config.toml
n_layer = 16
d_mlp = 4096
norm_place = "pre"
norm_eps = 1e-06
positions = "rope"
rope_base = 10000.0
rope_fraction = 0.5
attn_scale = 0.0884
tie_embeddings = true
parallel_block = false
init_std_up = 0.0212
lr = 0.0132
decay_shape = "linear"
doc_mask = true
steps = 8370
Each number is 500 + 25 x the weight over its row's rms, rounded and kept within 0 to 999. Layers, rows and columns count from 0. Numbers have three digits each. The size before them is the row's rms in percent of the matrix's.

# layer 10 MLP down (transposed), 4096x512, rms 0.0532, rows 235-271, columns 256-383
096:521496472520494516549543499473517520460512479507481511477553496479512493470507495457488458450481494517504481512491487506501479498521493499508524498454521486533480488516509456495439524526498513504456540522501465485540571498519544522480474508460547483506483510520490490492474502475533501525457503479509530508439487527412495522474530530486490497493499503498478498471473522468512451458479
094:494554476523509518460445480502527483528501445504473452516504468464470461529468521468487517500496470501482513476510462496467450510503527502466477461474463510503548466450492494508523528499523486495476491510513519524518489484512545512503497518532477496459520501496465510511465504538544498499514480481492509519472526519504473551483476474534470495517497505513499520507495548501515509519515
097:464488547513516505505501485537518534457456523527496461540511507533508545515471528436486552483472431481518514489513479446483504510490526489498481491454508508534519510504507506500439500483527505503476521499453491532502501434487475487541466499521523517510512504538464529475477499477498492522502514465498488474499515539496515490483475485475481488440509531541515458476508489488551520479524
104:512497509525483525517522544503486493508487500499477494475506487501514511493507517508483479467526484481466470512497517546513495502468473480537499503529476533495480471503478520505513505516468497555483483491540464520485448489442496534531479517501521475490512482527499490472509514467450524541492537525500481476503489479458494475510502513471517487495523507485454506495478530504473451470539
098:506471478485529483491494476513472491518531547474488512480509463563490496511513456484480486459533503513510502504474472528492481509422463512489549546520524546457537493471506524537495537472466511521478488496513490461518497498512506502527511522508486492515503494493517525551509468477517496528543540500495502479530517483472529487517484514528544451539488505479498551479544501472495473492474
096:481538491546480475514533522489529514449514489486526521503500495535478450442504535514495485493504457507490505498457466501478489470454515525483442511509472488511470464527492499520524490509532492520480497507496515505488484488457502501502495485500496506467499494502487495527527485467505510491492459510512497533477525517521508495457461526487466482477482507507476541479509473504478509494544
102:538484463498524512487459551478525511564512514490479485532477479500525510495520464457503482499520472481500532481525512517508464479486484526505483468517498503515498480474508525492512519436460481527487488486508471539473522457499496525502529519436510545491490488487503477540519500476487493499452514496511484487491497479510523526500528527509490428449494461489488517518542553487513513522510
101:513475487493501525510484497480494520548512496479506514544497536463484535472488506499474552502483461498503520456500504471515493499460533477492497494538473488480498467519488464488470505514494494485571506496500505514506518509534507525557529454470515509471448447537547463518475488532506480535465484505523528514534475481437481480514537508459476548489515529514514490491512491505542512493522
103:517468528525465520468478495482501472503479514450506492485543548467499478500493540513483496521542473494543505537535455479459497516527493492498546519502515482513504486507481523495513517522507437496532520515529503476522501544504531506538470502504504481482546491502498528484486497504491522525468521483498507543469555540472503522497439457515461472477473499528558498469525492469466489474486
097:503514493512486477474517516535474469486514498528506501519499528522509456527498515475512512514510497509484479543499521482528488558502460505456447475473514515496473487494544512498499505503527498499523511467467512534497518485479507487501499495525499520497510496510504459491519494486510512507559464533472468510550528484491472540504525518476520457507486486526469558486470555515495538497546
096:509503527464516511511503467504534490480536495492474504506490469482526505487484478496506500530481472533537511519466487493520505518487497496528501498553509517514483467543516499482497486488467491523500496512496505533496438489490495489470544507504501526488474541504489523493488474497528541516512500548480499500476498494526472501462466409533499525495534479496492437549467510483505525485538
099:488494495527527506464482497489500489523528475480502531477498508500496503492532521493536476473492479514507489490494476528522496508489475533495463478493483537527508504551478533502531528523526472465490525492455488503497512535507478552523445473533533513478446441495488485486537492527481504482504504510525523497489469519532469468510508509491481513519501489488523491454513507491499483518485
097:507539478520521481492491488481492454475576514504411496496501514505475467485446530491568512479507442514494468535492497492519534517497513514494512469501523505467468508460491514515507502466532526507481496509464482498468471489463485497479499524527478465502504508460485466487511511480502520467437491498506505525500516486462514502545478450498513527507501526513513535480500522493521504508469
100:502497502533505493476499491488499465492525506551488455464483518468513499513514501549501482497489529512496485467528539537520468509504508510504475516501477477498541536481514497499531473527501448501499490485481476490514454536471474490499494485522508550478481454484482514481478497501499475443502477493520490490478516511520453484514473497482455509487457544499509515478483486496551513495512
104:498482499497491526455470471476482447484497446482504526481511527512510485453517518516477499464504468459530505503472510538498506495439532467479469467476494498477495497559505459468556525500505454522500525522516511469481482525493488479497474524478525501526503506490486478495510507518472479499498508507484499497453505532546489477536514496499501524543506526497479541490484499471516479541481
101:483519540486515523503485474504455475522506550492509513510474522517526526505534507489475510515527503496462494483473533505500496532533504517498492535487513505478456480501497485499468487531526508462529546539479480480501524536500508508524479515522497514492556536536487498506486469484468543474474527500516503504454514451463486529441519515496539471498498504473498469523496498440511533511491
104:511522570531513519485489465495529482470498486477504524466495464471478501481483480452532489497501525478472483497497483509487513492445488489529488492550543539495553485535455488557474506540514525491487493521490491475515527513488515487525490491494476516478512451478503494542512482511484473535505476478471543476481469501509498487495495482501511515520553544549464476488473554512483518450519
099:511517550520491489466485526487511532501479538464476499455502458500509539504495515531539486507527511504521476516495504492509532492506462489548556465510477473469531539490516515489537511488490531478499488438556466502472524530497487491507506469480498454482487554505561502462528479475514502487509492514471481508529492548585502521494498491478477535517488475515515512521474484449497541473509
098:510553486524471529473505528545523509499498480514523471484471494539503509478490481494486453461521523510523484552504450517492502516462478496500507530477488510499512464503457545538477536499448488492494535473486508508482524465494480451511523482555549491466517528482493502497496494510500498492487501501457479540472501526542507539496545477494503520449499529508460529500507490537524526496481
101:509511535524528513482504505511517525469529471481483482495539531508494515462492561504513485541535541518529531529469529473502540518548471513481506519473520521514510552480520478507521467491496487488487516482513495506515482512487538525462529525531517552495510488517502481547480499472513521509527513505527520526499478516543495491493486465462551536485510498471486514469479527463529529507510
096:543530542485498520498519480477502509490516518482548498474495515482489517509528463525520566510527511502520492510515544530486505516498515528493498495514536489479523472504531470527482482497506504488502507540476472503514512464531470492501561533474497488521466487494517477527527504494444484465501531497504481532492518466527530501517521505544530512473524524448485486506475491480499476543460
099:512503482520513520484477519530492511546494497538521557548484499475515470506483533514478520473485497496476468524540474523499526530492566547536525477481487502534516503538515476485511520516517491512541495502531527470500503490495490510524495454524497518488503539496504498529515500484509515524499500532528539482527465527500470520498505488486491478489491517494482503561550514464524476468478
098:476509523517510530488550496460499477515529511541516516491506488511520523520529491490488498518449494500478506491472507522532462524488512505504458538501471481481540494493576495517523477514522485534476509493430500483511494498495502489521473513491519525459523472560496496511483481457466537472529508505498537515494479478498534492447505497503510526472445494504490472509513470475505466519494
096:488482511481555490509496490491484540489468461495500474490523528501475495501487481496534524557486527505504509489465536488447469490499533526525508515495472486499455501503541493488498495497443514479480473506489545532496510495497519492468459492521486521460511480481527504527515482524467566503526534523547496493431492490507493496548442468534465513497549501497554466541513499498513500510475
094:504487495480527529546542460510487503506500531467482492500474511513489547511486496494485488514448504478491501502461519528541483517496487509541517488520547474505461496493507512517497447489502456501438473496497556539530515497472500488507494527475482493507511525521481494493467544517491484478484493479527488504496491463467502479490476473516521519494487471487523474473529516475456511454533
097:506479498537503526510523544560504500452481497532519521511526520489525487485509502524489542531495514470505485495477537497519516472473476497498489511503510472471513499543494486474530524470522504527500478502485502531488528500530498487506465476507483483495453479483473477486507487488489472518457504508493515491451478481544473486535496481518464526494485483448472503541559493561476509527500
105:497446517467496501518515492483520499517513485508500500475527516519460518444521527515474510492490482498448516497494483440533533484483504496506497502509515476477491464536535540518541477475472457478501504493504505488533500511518483478483470507526476495495513513510520489488494475507513486483550501493492477528463549500454520522520486500536451470506503506483521469486485520475489560510513
098:547486527492529453489502492480500492497511436499464533507486502537454516489549473490513499530511463503502468515547491484506479479497475545501486519533557482501468530515508523491497544489501477522511511492516487473563505500505482550515509464484563519504526556516527532529509487515505518499511466473525532513492482469448538506465466521492531486511498541505495469513480496547451514494491
101:434506542534536532522514553557464463493505465511533545511484508489531475510518517481537511447492465500508514516480492485478514561510518450472500524529491487493505484511512487492510474476475491495500473503503522526496514487478497520509515490483505470482507478509548475531489510559502483449485486437532550499504473514497463486502491491491476498512495508489493519533440508511501487481529
098:537562471495516512514510497541501513509477478485473506500492520497522559504512523509483513503515495499479521511498513502462470482532493487510486462530517499512479552548531513531508566518498512531474476490520493474458522506502499500450559481484448483471505468481459543503489511504473531563497486503528487498466503523554469518505521509514497487537526511526507465489464498494499482471507
097:520500510478497545496520503504479505513501507495491474500481443515518477520516486472532515498501484508505465532476434484488504529511472498498517538536502515484465503444493538509456497505484476537439524503492530537496490524518535471527514471478503476529470527481498499496503489516521480508554465484475426468472522551493468486547515496504495520470505469535536515484511451465502522508534
100:462500470475476488565515497481487494458474509498538478487495512490457541495501507479526483457503462521493529466481487496499455520526533512462509510495562541538499559488506495523479478504470476524496462503459478470488492523474497528506477519478528488469460463499493522444524524486455530476503477510521506496458499537521487528479507544499490538517466447490469509488489516463499499529526
102:521530517475477475471516492487483483497472484509503534506486531479522512514483510501494488533522535502519531498508483505506476527515506455504503513502468482518528500500488528517498490540495522500513492527500474546531488493525517512512493521486460530474479537490486472477471485486567494484489479510500539511505523503471502545488479505471497504516489501541515514516489468495462485457473
102:437501540461530488502495491475488504477525480513511507534517470538508454502449490502494514447529525516489491447546544495514497497483481496493480527507504487510492480498496465478498482502481484501519485542518514497525489501505486503491468528454530460520511513507500501477467453484485524546498480508498474478511524522486492501467476528527514532456493501527499524486492464482463528478479
098:472506506516498476487484498507448507512507516512539487511511512474477525495551534535530500519533517520467500479520514496550444522475506528528452496521465556533483479461527519523523471442501497512519484522460519533489515490498528454500463476478463509489501508529523516488503507506458482504495502496505474494531531465463470518463496524493518461518518480492507456440542463484499581501479
100:518524506501503464483542497512491505489485507524543493543499477478484445492457521496502556500458562493486504468441500495506508518489537509495505500504506527483495479502473514445499470493496511540461543519494467514519504505485531551478505484443462496505531496517479490516443487519505485523516471495541502485537501454460511494512535496532565526494517521473526499452517496494490495496520
102:487466529519543511528482469463476525471481486492491466468499495513518502476490483482472541486514570521478490522485518489511488533494532522510499513547474517493478545492472526441473473511534463476431479498494560505459493515545511504498472471500530506468528501493514488453494456557496508539472544515532485455524502506491499543569548494489512498454485502484489489536476526454505504463502
# layer 10 MLP gate, 4096x512, rms 0.152, rows 236-271, columns 256-383
096:464494451523462534510517467511515502508481552541485492481485510486546490518515500490511477530513543514501554485560493481517520464494561496519517492501513546505477514516487465505508513509510509518492496529500537478529557511460479481471453520466528475495479453511502483501486546508466503520511471505504540520486475484535510442488553536503485511519501487485533509531432499546498534458475
099:503492488489496518466496519466501507536527486496514437544479514508513504455513510516523527504482440495535499501475505505517543487506514508500507467491546524512471484496508508473478496504497499446500553558516536529506506511529483501531518496467516477496480493519490468497495510457498465505447465496505488552490519537493493499503480485499511506451536506496535493498464507513494530508513
104:493507517558470449492546483514489519505475509491483473467491562546513515517515485498542510504501548533474482534503507518464531463533489515465499536492489512530546510504491583495520494489480487484512528528479489539474457495473515514558518486491521496526508488534513511497501484518491487471529533502428551472559472522511548486509488527542493542520456554517493502466501491509475487477558
096:501466516490479518480512486501475524469502517513496559499472522533530485452458518507529541505471496499470476545495488490539466495497484497541509521453494482435485488538540449508479518472511531499498485513522522487489483530461491515545481490481522505511538489520489520524502500513493457479471501446465458511502518544471529498468487491454474488519492526539536532559546554468513509475476
099:504495491543501476511475465458469480480519498500501488527514511549489475489522492528474528458514514546525517513503531558505517496479464536472484533484483491476484484480476476547553449495484517510501498489480452512491487490496480498516470489497495503519492530515460493473459512492532499487487516500503511507481508467543530501451519487479467534536474556483543471494486522522483455529458
101:511512518512536448501547521505491497527527500527473460456472473497548508469501461505505517478492530483524549519508488468501480519490531496478484523453479507498475489482548469538483491507479504456453497490510494514531489440481552527459509531494512529479464516477506468476537454495509513502510515523507534531479467519501509491522481507520537497475506530482495499455546519566433458508474
100:498475511485499511470493449527464517532460467493509475512487526517496519461493530495501515498496513486467506495518514532512483473538522504483517511464464478462519510475485479513504526499543497469539502535488519520488515457499541524503516476507493496502501523528512517491470447482518505494508515542519473515499457465471497505521471470487511477491474501489527508480507508480518485503576
102:517520479507537485523489517533495491449489502473471532482486510448522473497497526465539558513443519517483494490466504482524504511466513492506515500501490532513484457512470500468494511498503537520490479575467488522510491492467468512503515492437551499519501506527510512496462484499473545484474496447484526486509553532552482521531532518521499518511504495508506514476515468458496542496523
099:501524547522504527531460482478490489511536508531492478521450547464496497477488514498484515463514489464493494505495475445501516493520546478496521533557488490503548538530495514511471485487488464485490473543486527528492505464476473527490500558469541494499487464515523523498488558476502505510518553508542509513500520511531485472508520538499487508530522483528518526475495515504515518507456
096:482548481500497534483505501510497468475444509484528557492518523506539498480498502489495498502516519542488537490502459466553489487502496484476470531509492500506511504491541478489505538519529493513513474543489476458508508506546512510509504453491514488465499476502494536463480487511517473492501505460485522502503510470494494467510507557499472498536487491509496530488485481459516441492477
101:502530476480511498465491543534503516519486504551520495505517510482525512489520500498481533472516548468514524499510481499486489504490514489515502532482473510522482491520512482546539502489479502495519495522518510556498486458502484500475503515487508533488455543492484489513524487467486467502522456487431466522501479547478455499504511508520515491511485553509507476462499533481475468467510
095:506448517445476486511460511536520520504501467450499448460484493507497514471503525500485505494470522512488481496517494496457519495503502492513513528512498529507492499508461484471481521560454514560500516493504495488522529487493481508519472505452491551487482464500522514483505469492489492494521494475515495495472517499472539466522499529520461467518503525479492498536491496532492521464487
101:510482511519492507489515528505539526486527468485486515482486488526468524508502554470520533500506493499515559468468488501456486524490452520531519518518493455463477458506546518512520490509540497508502498525530533540496485539534482515512493489486487528485492491516515481498542521517546473456495486497551479475475511496523498509494466431524571469471516483492548472517544482516505504532495
104:525500484484485485499496494532543550533503527511460484451464500543485481468519513507498481497503492498524500472557522503487497460439480489522497506503496531544512500520503459535483516502464514482480475473494526518503512469508527525484508519501489510518508492504479527481540489513516505522453446532473482452491492515515461479495468477486459485499467468439484518499458507480489496514538
097:449489512476448491513475485481486503489482511476512500497510506484508541526486536508511524499521511471506542481499519501491503485482523527491500505471502490506496517501514483514522517514483479511488523542496490527483531522529511488513476510464496504490479504512538496499475497540540498527535455474463452506444534505518518524445489486500473500445502518500520514446529477509508515464537
107:487518501461519492554503527494501519521507478512511549535460515495499485494495494448494558469518523523510498474545492541515501472552509486463528520483492485487503515489484514492525489477500469476478535490514528523524476436531480518492467494479532515491478510502521520482518488483492500510491463521453477494491513514501514519474566520518478506453471496503501492534507531516526519504484
102:503508487485451472482482506490498527549514511487523515504528534531492494498493470510481448504498522542503483525501480477486488487541516509497549480507521484491548500452518476493527526519481502500498481508496515468502503483497501478488475460477471509528466461471484512500464529441514493516498512445491483515477491501500497537466508471482507506520498485474480518499515538501532508553489
099:501497487501514450541508490528512504494473492510501448512506487560533470483507541482506504489533468539495488525455502497509517502500515512529492501499506490510543471517492508496484526499535483459501492499479476529499460510476502504555547489466530502530531468461455562499505520530505468510488496498494500537501497468493526478503489489508467539512480480557484495477437512530463489521463
105:498483502461506510509487434511497455526478506479470497497487499514478506505518441498473495475522490495545471453499497492479507489447493489513481453538486450495491465541511514496495515529480503494509486492504475510521530501534483457488449513528532481508479547477541544474502555525470517481506520482479533464484503485498502546512509528538504500523508532474497458472538507501508516515481
095:471483505516525505472511438551507498507483505500485503469462511469531495516481513481488551472523487507529500552496495506487535500502490482513551481491488510472511528519464520490514570467494513532508536545487498469502528490493527506487526523519520512493491516497526507514481496480501498513456517514498541502517482513540496493492506549494451511464539453516470526503520523511504490488497
099:516479539534482496486477483493501486498504516532526508469472522553498521550487545526494494479487461449497456474498469525507476517497524451455504484468525475480508525492469519481481514536488495463500519464506469500458481515467482460499480531503539492472489479509526513536482511490477548468505490449509480512491469509515515487510503448478512482506489482491490502508493504471488483526514
099:524469541538467472515453522474465508477499469528506484498511495535555489530485493476512494528506517492534479517539465484471500472526459462442510541465458503506504487457526501515491512504519447491470514498459535504553509490518556468482520488511502522516470558517479485517509498507511493493494469495510514495474502488467536519535512523469453492483498503503527466479483507491514445504514
099:507459485479440526513509502561495489513489469525519523500536558473508466504487496467501498521500542528497576528538508488522505454489505495493509456506480468549483501479495535497497513555516537506477533509503513532548472503468494533498512479515520497487514476524492501518521500505479465508456512488469480525495494526527523492453472500453484523494502512516463486465518504496466467528537
096:510516478488474505508527491476473497537502516562480546528507481492465435508486496498483537546496498460517489507514501473501528503502537482520526466500487532503472507479504530545542483515493519500487458519501511499503539490513469487466486494541518478474509464521504494495479501521536528511469482501485445536512502495547474498484548477513506508477509475499449539525492498490472491559517
101:507512497513483532454511538506522500491428457505473492468486492520530514502502508513478459464457578531579524482477489537489484496511539464510532442527468472533504502487534462503524495566445465495534534482518499522482543519509531522465474492476513503456508472507474488522527542474562508491490474489551512485451475468527512488485491499510481539469487520440487496512522501535511494486512
098:470474502470485457511527527490536471496507478469507523512498502481477505517514480508521479518504448483471474528496484485444499531481485537477509504477517467535534502534497484507477525505458498491460521484456476474494484504487467507526481488471514520508489504488524485516532537488524481477505511541498536521508513496502532474512492494513477503492498530555583527492507514476544525468467
101:534442533483527506508504503506463536502490487486491496532443482498502484524499462459509519513479506488554530463472494517503531465504489482496495513524484470523480527477496534558534511429495458475442490488480496511545481512494516505486530480477556482512491542492486538497499504518480487503464476489450467504502488499487507463492529461491549510536495489490468498526490496469495465513462
100:504490495500494475532444490515446459549468499518491523485509490512482477463499506483462512487531516503519511484473488489521506476523474492512523537530508499465504508511508490494485541533495513488488516498464518467502504476533518544532518481464511495513488507474521520482504499533502473518442511442511519485565503531523541461474518498512493531534500495512456467469503517482456516493518
099:456490501477483510486512488522518473449493488537530492525515489497498527490495485473486529487517460533520480518526460496506496471545501543498458498518517506518493431476574456488520515502502420483478532526516491537511546476467534483550457502507493469497520479470498465464524516487538474484471526482476509508483482494454494487475524503484504508530522489500448512444522524514532522489461
102:507520540492490503526446492488458494527446489486491485538522479532502531539478531474523490537521501489504469501497471515503543497529482493513467520507523494534458471476479520508468523471481478522462498566473523502464506509490509489492527475510509520502474479505517507467502509507534527491493482498486453452493470526504528562504526532520501545480493470527529430501513504489472478468476
099:502455481485526500502487514517565491513453439522543492500484514497480485515506503524536450453475462481548481468569473509491490496481522533524516530503506530489491479494530461510471460548477485503469505494513447533512473509500530516477505526478498484508538507533517490533493511545499535505484490509484506487501513470533495461509515532511460489528466476502501492452533520476522502543516
099:534482505437534519505503471510551533481516534493532479484471498525505469478533470491508507510484495469456528531479499432459513477487484500500492483511489469469509552549491531506478507485514524482505538500446507544488492493448525510461454503492529519542515518496486513508481460520489510494510535488490502545537485482533486524525515486542523515500502459510480485505471478504499451500501
102:522475518465512460541517464495532496501479513489482468518542526529457457499465535482523495472524505538486474467541462478516509518509483506496466503481497511500509514463479518483519512510422470505504508520497509479497483560520532531477455505462506495476474490492525488468493476475503490491471460455473481490471477518476503493451508506502499527482492533502494498501474475511474452489488
099:507516479514540485507499448532544508483471528518492515460486482498514443495501471487496531507471523500529489505505473498521499509519524499470495461507512451488508500524488519511504519514502484450504462460504473512491521462518479486508530511498513495507496503519484499540568481506511464465536468476479530491464450486516528480459485510499489457546498503490469503549487512503513497495502
101:482460520491507484462464544485472539527481502480542458497465524467488485454495503494473453475484469481502473506500476506476515490451494495506511486524504518508487515487477539536537525441517475506522480511485503582493521497478524511473479482482481485501499499495484523479468478491494522498536536500505492504512492496528524490478522484468494448557533520521491543499552458475529494495537
099:492505496515474506468534491514518506481492481498506496544511539523520493499463539489530496510497510499460468487513495550514444499519466500455503530465554531483469488469511556553475528492523485513524507504471525467521464477475466477497538483495485548484528499517491505540516469543511511497500491511534493552512491459522517491519486521496464525514504518475521478456483515513533508493530
# layer 10 MLP up, 4096x512, rms 0.159, rows 236-271, columns 256-383
092:496464524472506525540527526453482498492510495482537504525535513507471537505507505488497530492516469487510466465474497515491527517479459505536495532479452463499499495521503456454485541502514501507527464499502467493439469524475515510513514505484507548465572504493488469502485490498539548520500476459525509503499529490514522493493500487526520493472496532509488508518540506524537501514541
096:510498533469516508487491481461502544514489446482542480509449506509501495474530449510523519455481534499464526494506463488489569477523516518448500527474509520514459512516548534498457505506512507483483521505477515495489498519496538497528517530504506539486522470496455496486490510490474460519517494481505530539505509545477461547497525497527495485523532530497489447511531485483472509554519
105:477481468564463508512553525516495502540445515490489490497448481495527496509491527505511496453548466525461456497486492524542486532513481464523500546535543468522443456529506533509499497536499496500477526511488492512470478477496504500536455469498514472516525473528500518512496454497489490488474530511513486498501510461483556504508480501550515515495463472494474500442506514510523490471506
094:478511485507453507521489507522495525472511505485560458505529497480480537504537537453466496525510496483521520515499468512505458514498506517515520492505523545541560517467536497521512528468482508536509484457475549476518496477519542487467490531521520497524475513461500507554501491460488515524534479530520524470520468497503513514529453489514496532545512497476464485462482480519562488490459
097:489458442536532504511525533480487539559482494480497505502480562556498497499529536493534459512487473493534467488514535535563470542511503526496491527550489473529497469493517562529508524509477485525480530522509486501500489462472534500531541491489488462489498464514484503469516542447548519491494460513538491508542472491538481515458527532430481494492503480508504510481542493514480495522503
101:545542472451491548538539528547484521508521559502531484527477486488455541479515487524498490496520466506523491484487470496492453479503496549491499511503482508471478514478503479535535511512503494462493508499460476476500515489534525502487490528482518543466435504486534466499498522502489478496474509562506514482507504442483525501497492474529472473503480499484470509511508542495512487501526
098:518468511502500472484516462489497484512480523499491531488513526494499527498517483498492449496533498525483510511499543505514489532570475521526541477470504502489543471514507510494470508525513493487554538500508514495524519431478516513513544489487487492526509527527503543492451457466508488501489490515489475518476449449523539541522509485509513467445471503498539494494538460473516470496524
103:504481513524484504499509542528496504531459522500457476479523483502466474524525456541501509488490508502471485511487517492475454509499497495513503489508510541489508457483498496532499536514489561474527507467519498481488494468486516480508522531497516446490521509538491557478497506478440524522494450492477503497490540506520498514528511469520481443473492547515501495495523521495522500457528
100:482531515466504491478545536525501477460481525476500491513504527520505555511508488502521500488481488469527446535478521523458520515479522486506452477488532523505472508473518471530497532516514520510513491503512459517495505505486514467474487461508472506490552543499467477498471470524503504481471477442512523470482509499464493507523553522523489462477492493462469522535512490506481514509499
095:512470520480500501537501469507542505482519484466476492539516472504507559480501453535504533490514501503525505532456483513530523487519485516553503482493486560481474498531461521492509476479474462533465484482465466524486459506467480463480502513521501539489484530516539453497472515511547561511483511497491485535505518475487482549494480422504512556529497491515527459505524488509473517524523
096:517512498511518514475519473520525485510509514511449499434462529494482485492498466476461461499507511485521505525532510479527500483525518484495474505512474494464484545516501495491503497512477480530520486476489482495504476493476511513546485470490495500473473517517478513487506470523583470464485498491558521480510505504498500507463509498463504513536469519505508492531504482500495469478482
097:546538534556540482484500496507515524532479499474497530478516498513478513457518476514506515510480540484522504558501454473500481468464503533518540467515524466501501527493493559505490526489523468505478500525483524503514528519493508486474523470536464534474479506516505483533525506493507488470516494507507490507505475511454506532521444484491538513522498476455513472479567503478472507461479
098:493500483492470479535486481478515497493495493467465521517498496513472498478496461514496500519498511495497493518483518546497556466501521538530487490531452503482494502518477472512493489535461535531537465507521500491528486518489518486491487447509507491509506472486484512538491481508496531513485465477463502514475500497495453503492480493492494521510479526511477503486529510504474485498484
104:467500477511479463505517501503460488480458494492503503483499490508490500484485505508529534521503509504541496496503482567490502530437456483484470484489490500533508523510496500483473516497473479512506535517524527469515492471470485513451482529524515505537526523490540435450469475491471531495500467495510517512487534520556509518499558516456508530528502468521467522507494522508489486490514
101:466534504485502495507482489489484494498547460522488466457508542497500465469511529466541541498486546532482521558494494491469475506446514458546523495497510491509538484472508475517508532526466461452530441527486469521499542523456491498504495491467484503511526518489484507551522472508527467488523499519507518445456535491503514511447478507460480508508454502505499494497459513445512519554438
109:514517516535482502530502446558493530486518505534488503493527481490503510470495520484535479479538506473493467517470522442472530508486451507569476499512499503501475469517466483492499505489522541535478500509504496492474476550511508507503514493519489453540519520514469531531526500487502493514503533516506515490473503534510509481490490483525512541488512447490539521473504531470475494503507
098:493481523534507473438488475501471498499485545504504468496491506513493488532526475521525475494504467510543501511500482502469502474514514463492516521498507508512496517477499544506455494464510474473460535470556525474458464522534513488472521485515512503502473479547528521506482465475484487472481508477487479510496521508530495513516449521533482497518501501492513523483448525489521550534519
098:518460504482510542495518481489525548517516480427497486471504494488545480428525520491503483465501480515473499484496494511486518499494518472489505506503473505525480541463452531477509521495491446488498499498547420446484473498473523519458483515515458520500477534495523504519526489469490506484535524478516476491487546514467504539468513474480479464466533518479495492489471489548493490526477
106:474506472531455487501503530483485510497512506529526470488471482483523464495494493539483503476480416512498527514462493489520495520561495491495522498506470463480501517510493476518494510451504491501509505498490494501504493506491500532485499508500491508493516500448474513509517529507483488542506473560520484558516524500475505496549445458463513479486508492518507543508529513466501484479527
098:509499513480516497496508502485514488544501487489449501526517539516506483510465484521456473504531468498508470494454527522541470499501525518482500543492509512467469489526475522511498511540483516526493509471509505497524487538517547523505531541515451530536494504529524515499492476496557488515489478466497459509493506553497527485511506505526536551466493512465480559503451503477485509503502
101:521489460504471535467475489498518492555499493506468506520497513491505483527493524477522543501494473505510497521490529481478469502512529547486518554472521531501472509458508500533506542522507489531456528494527476449488510495523544498512438468480494519441570523479493498495508473467529523487522476483480515541482474495522547473516504479553522478512497519487517514478558516485502488436484
096:503497509467484511474479502475506484506502523543477479499526501487506553447496499478553505494467476508532542475505451492533524505530503530548479523563500505501491537482520525503546484508501490480457452513497496504485501529482526454527492518479474527469478471500484505477510476501458503520488496528523511521504465518513474461478503481496519559456459511510523477501514489521576442516472
095:489525474513494488451511495457502506511518529460412535505508495493534518526523449477496508528481502508486480497490469471471487503481515500527496485468537502516459482471522443510503501522499459477460492495472476531511535503501505452501512531483488513497534482496476491487516475518521457506525496511459544488481516490480488561515464526524458510458519506480508508509511522516536537494520
097:529516503535498528468500487506560514515503544512512580487530479489541508559509502519453531493481453462520488528490497487520496523500521517514502482542515520521487497484530503496559507486497492481453478472502500513487474484479447496489525483471508512505456538492498487496470490479483509556488512500487490533492528482452485503512483481507490516516528486565455497488541500485496495493507
097:495540488511462535522475484514485486489495440496532485569476476502505480475494539477484518555512522522488462503521536514514517483515516517467501477488492491509516473501496493480505485533499501508520523480475474501501508502479486484486494473504486527483435497501468476470495498513519482496461477531509510507490496487518511534495483534477510516484453537444503528513512498505457509503509
105:481508511477532463528536514513523502489504515474490526541486495514524516535515498546516507496542479455469497521470525492465516520486502491457502494506552467489502504504514540499524482507521503510469532504438445483463501550546523484463515490504501490500531489497490513499523531494504456481464494485476520535529470485537530493514512485535513465498481518549508549490492496470486516507493
098:469525501504514477504501537466485519532518486530447529518501487490474504488492439487499496579499524485518511464501486508541518523488462531481526515499495468575507493519490505522523530520518484484456454517526500540512489467500461497502473450466499501486503517518514467525489479446460496494529505555501502531501526492538510508488474501492505476470509505484500490580516493498512495516491
101:496489511505479489521514555461413480510530497470502575509445484446513507543515545520522496441474507456459479487460506516515520541494466461453462483506469471491480561526508536455545501487457496498469496483515466523467502513518494485514492484540474489504528497431537476512507505463477456492497491495524517520505493496535469510503497476517497489486488502514487493529507497480487500534522
096:484504464483487505499485496504460477536520475501482491516508477472464513494489497520567518528492474440464485562502490495444532486470485459476503528483491519503479505515514497448476517486511502501505501529491477477524504498501477477524504506484496531476541512500518512497470494528527552496536525518433526531465502490496454530519479523541481510558525499506481465500508503476484491469508
099:511544517526513471515481532499482481513507484471503516497484476485504498513494465452513465518483470524483483473463448503503501492501475498470523519527527525499509498509533487497486479458464516480519515527483505483487493475504507458460517515495463467531464502513463480461504494541471494518559481514436476488509448538493484463532523490497494524503478509506508527484508463459461467532505
097:498492536544467518518508533492466528575504522498511499501501483486529493462503484457503501529505557453545478510489470497518493478512505508474536481502489481444492520491499478477494497518538439488487496545493499457542463500504510493449519505524567532476547489501507507465568489500471539473506479527527496510507492506497492494522495540509489487493514556539480516513515495539497485495447
105:524551516474506516468465469528470503525481484550510483514493538494460497468464497508485448493552530482470500532484439483486533420469511532478495477477507477481485456467507492485461534492484524516513562539461470491477496465519509474476479476494529521476474545523557486503472475539479453512473501499513511507462471531473480517494499526547516529517524525487562526455534502479517490493470
101:485520510534486451523507495513505508500488483505496512502514471498465472522497501438535507509514516477510481491538483522531530499511497503499511510537499496535513467527505482484527501509444511432523516513489519501516492539463517531450503544463499496482492474515462485491481468516489484497466463479499455514482484555461514469495484482527424511466466542491511508457446475531500487489506
099:516479464478486520517483481480490553484518476515534499442499520493471481516556540486537540519485509504530520516493500494548493510513588482513489532513485522483509486455449500493548512495475510516490481520487465502505498494522524491528504486482538492508492500533490549548489485511471462529526497485494495473500501494523525500487506518463546513527476528472534488484530498469524522471458
100:490511530522508463492496527522494487467496486481538506498521507521461481482542537533498475468498468481456514465494495495510459527475440487524505517472535536506478506522491498534502476529510515528520468487526504486477496486477522553483516507490514498472482490520475481507502505522474524531495532513500450485533504526479481509429498459520508489481479505489500493523530496501512504493507
101:507515540522514492467456497497471535537506481477458497496539499429481528512491535491501518494520532504501527510538479451519479510498442519520503482492514545506499486489480502466482490465481487493453500478483524493486504520503524477495492481493493485487464525479500475477498503501526504519479488478509497516522495510514522510494520492529550463524483531479485468502501464507480535497499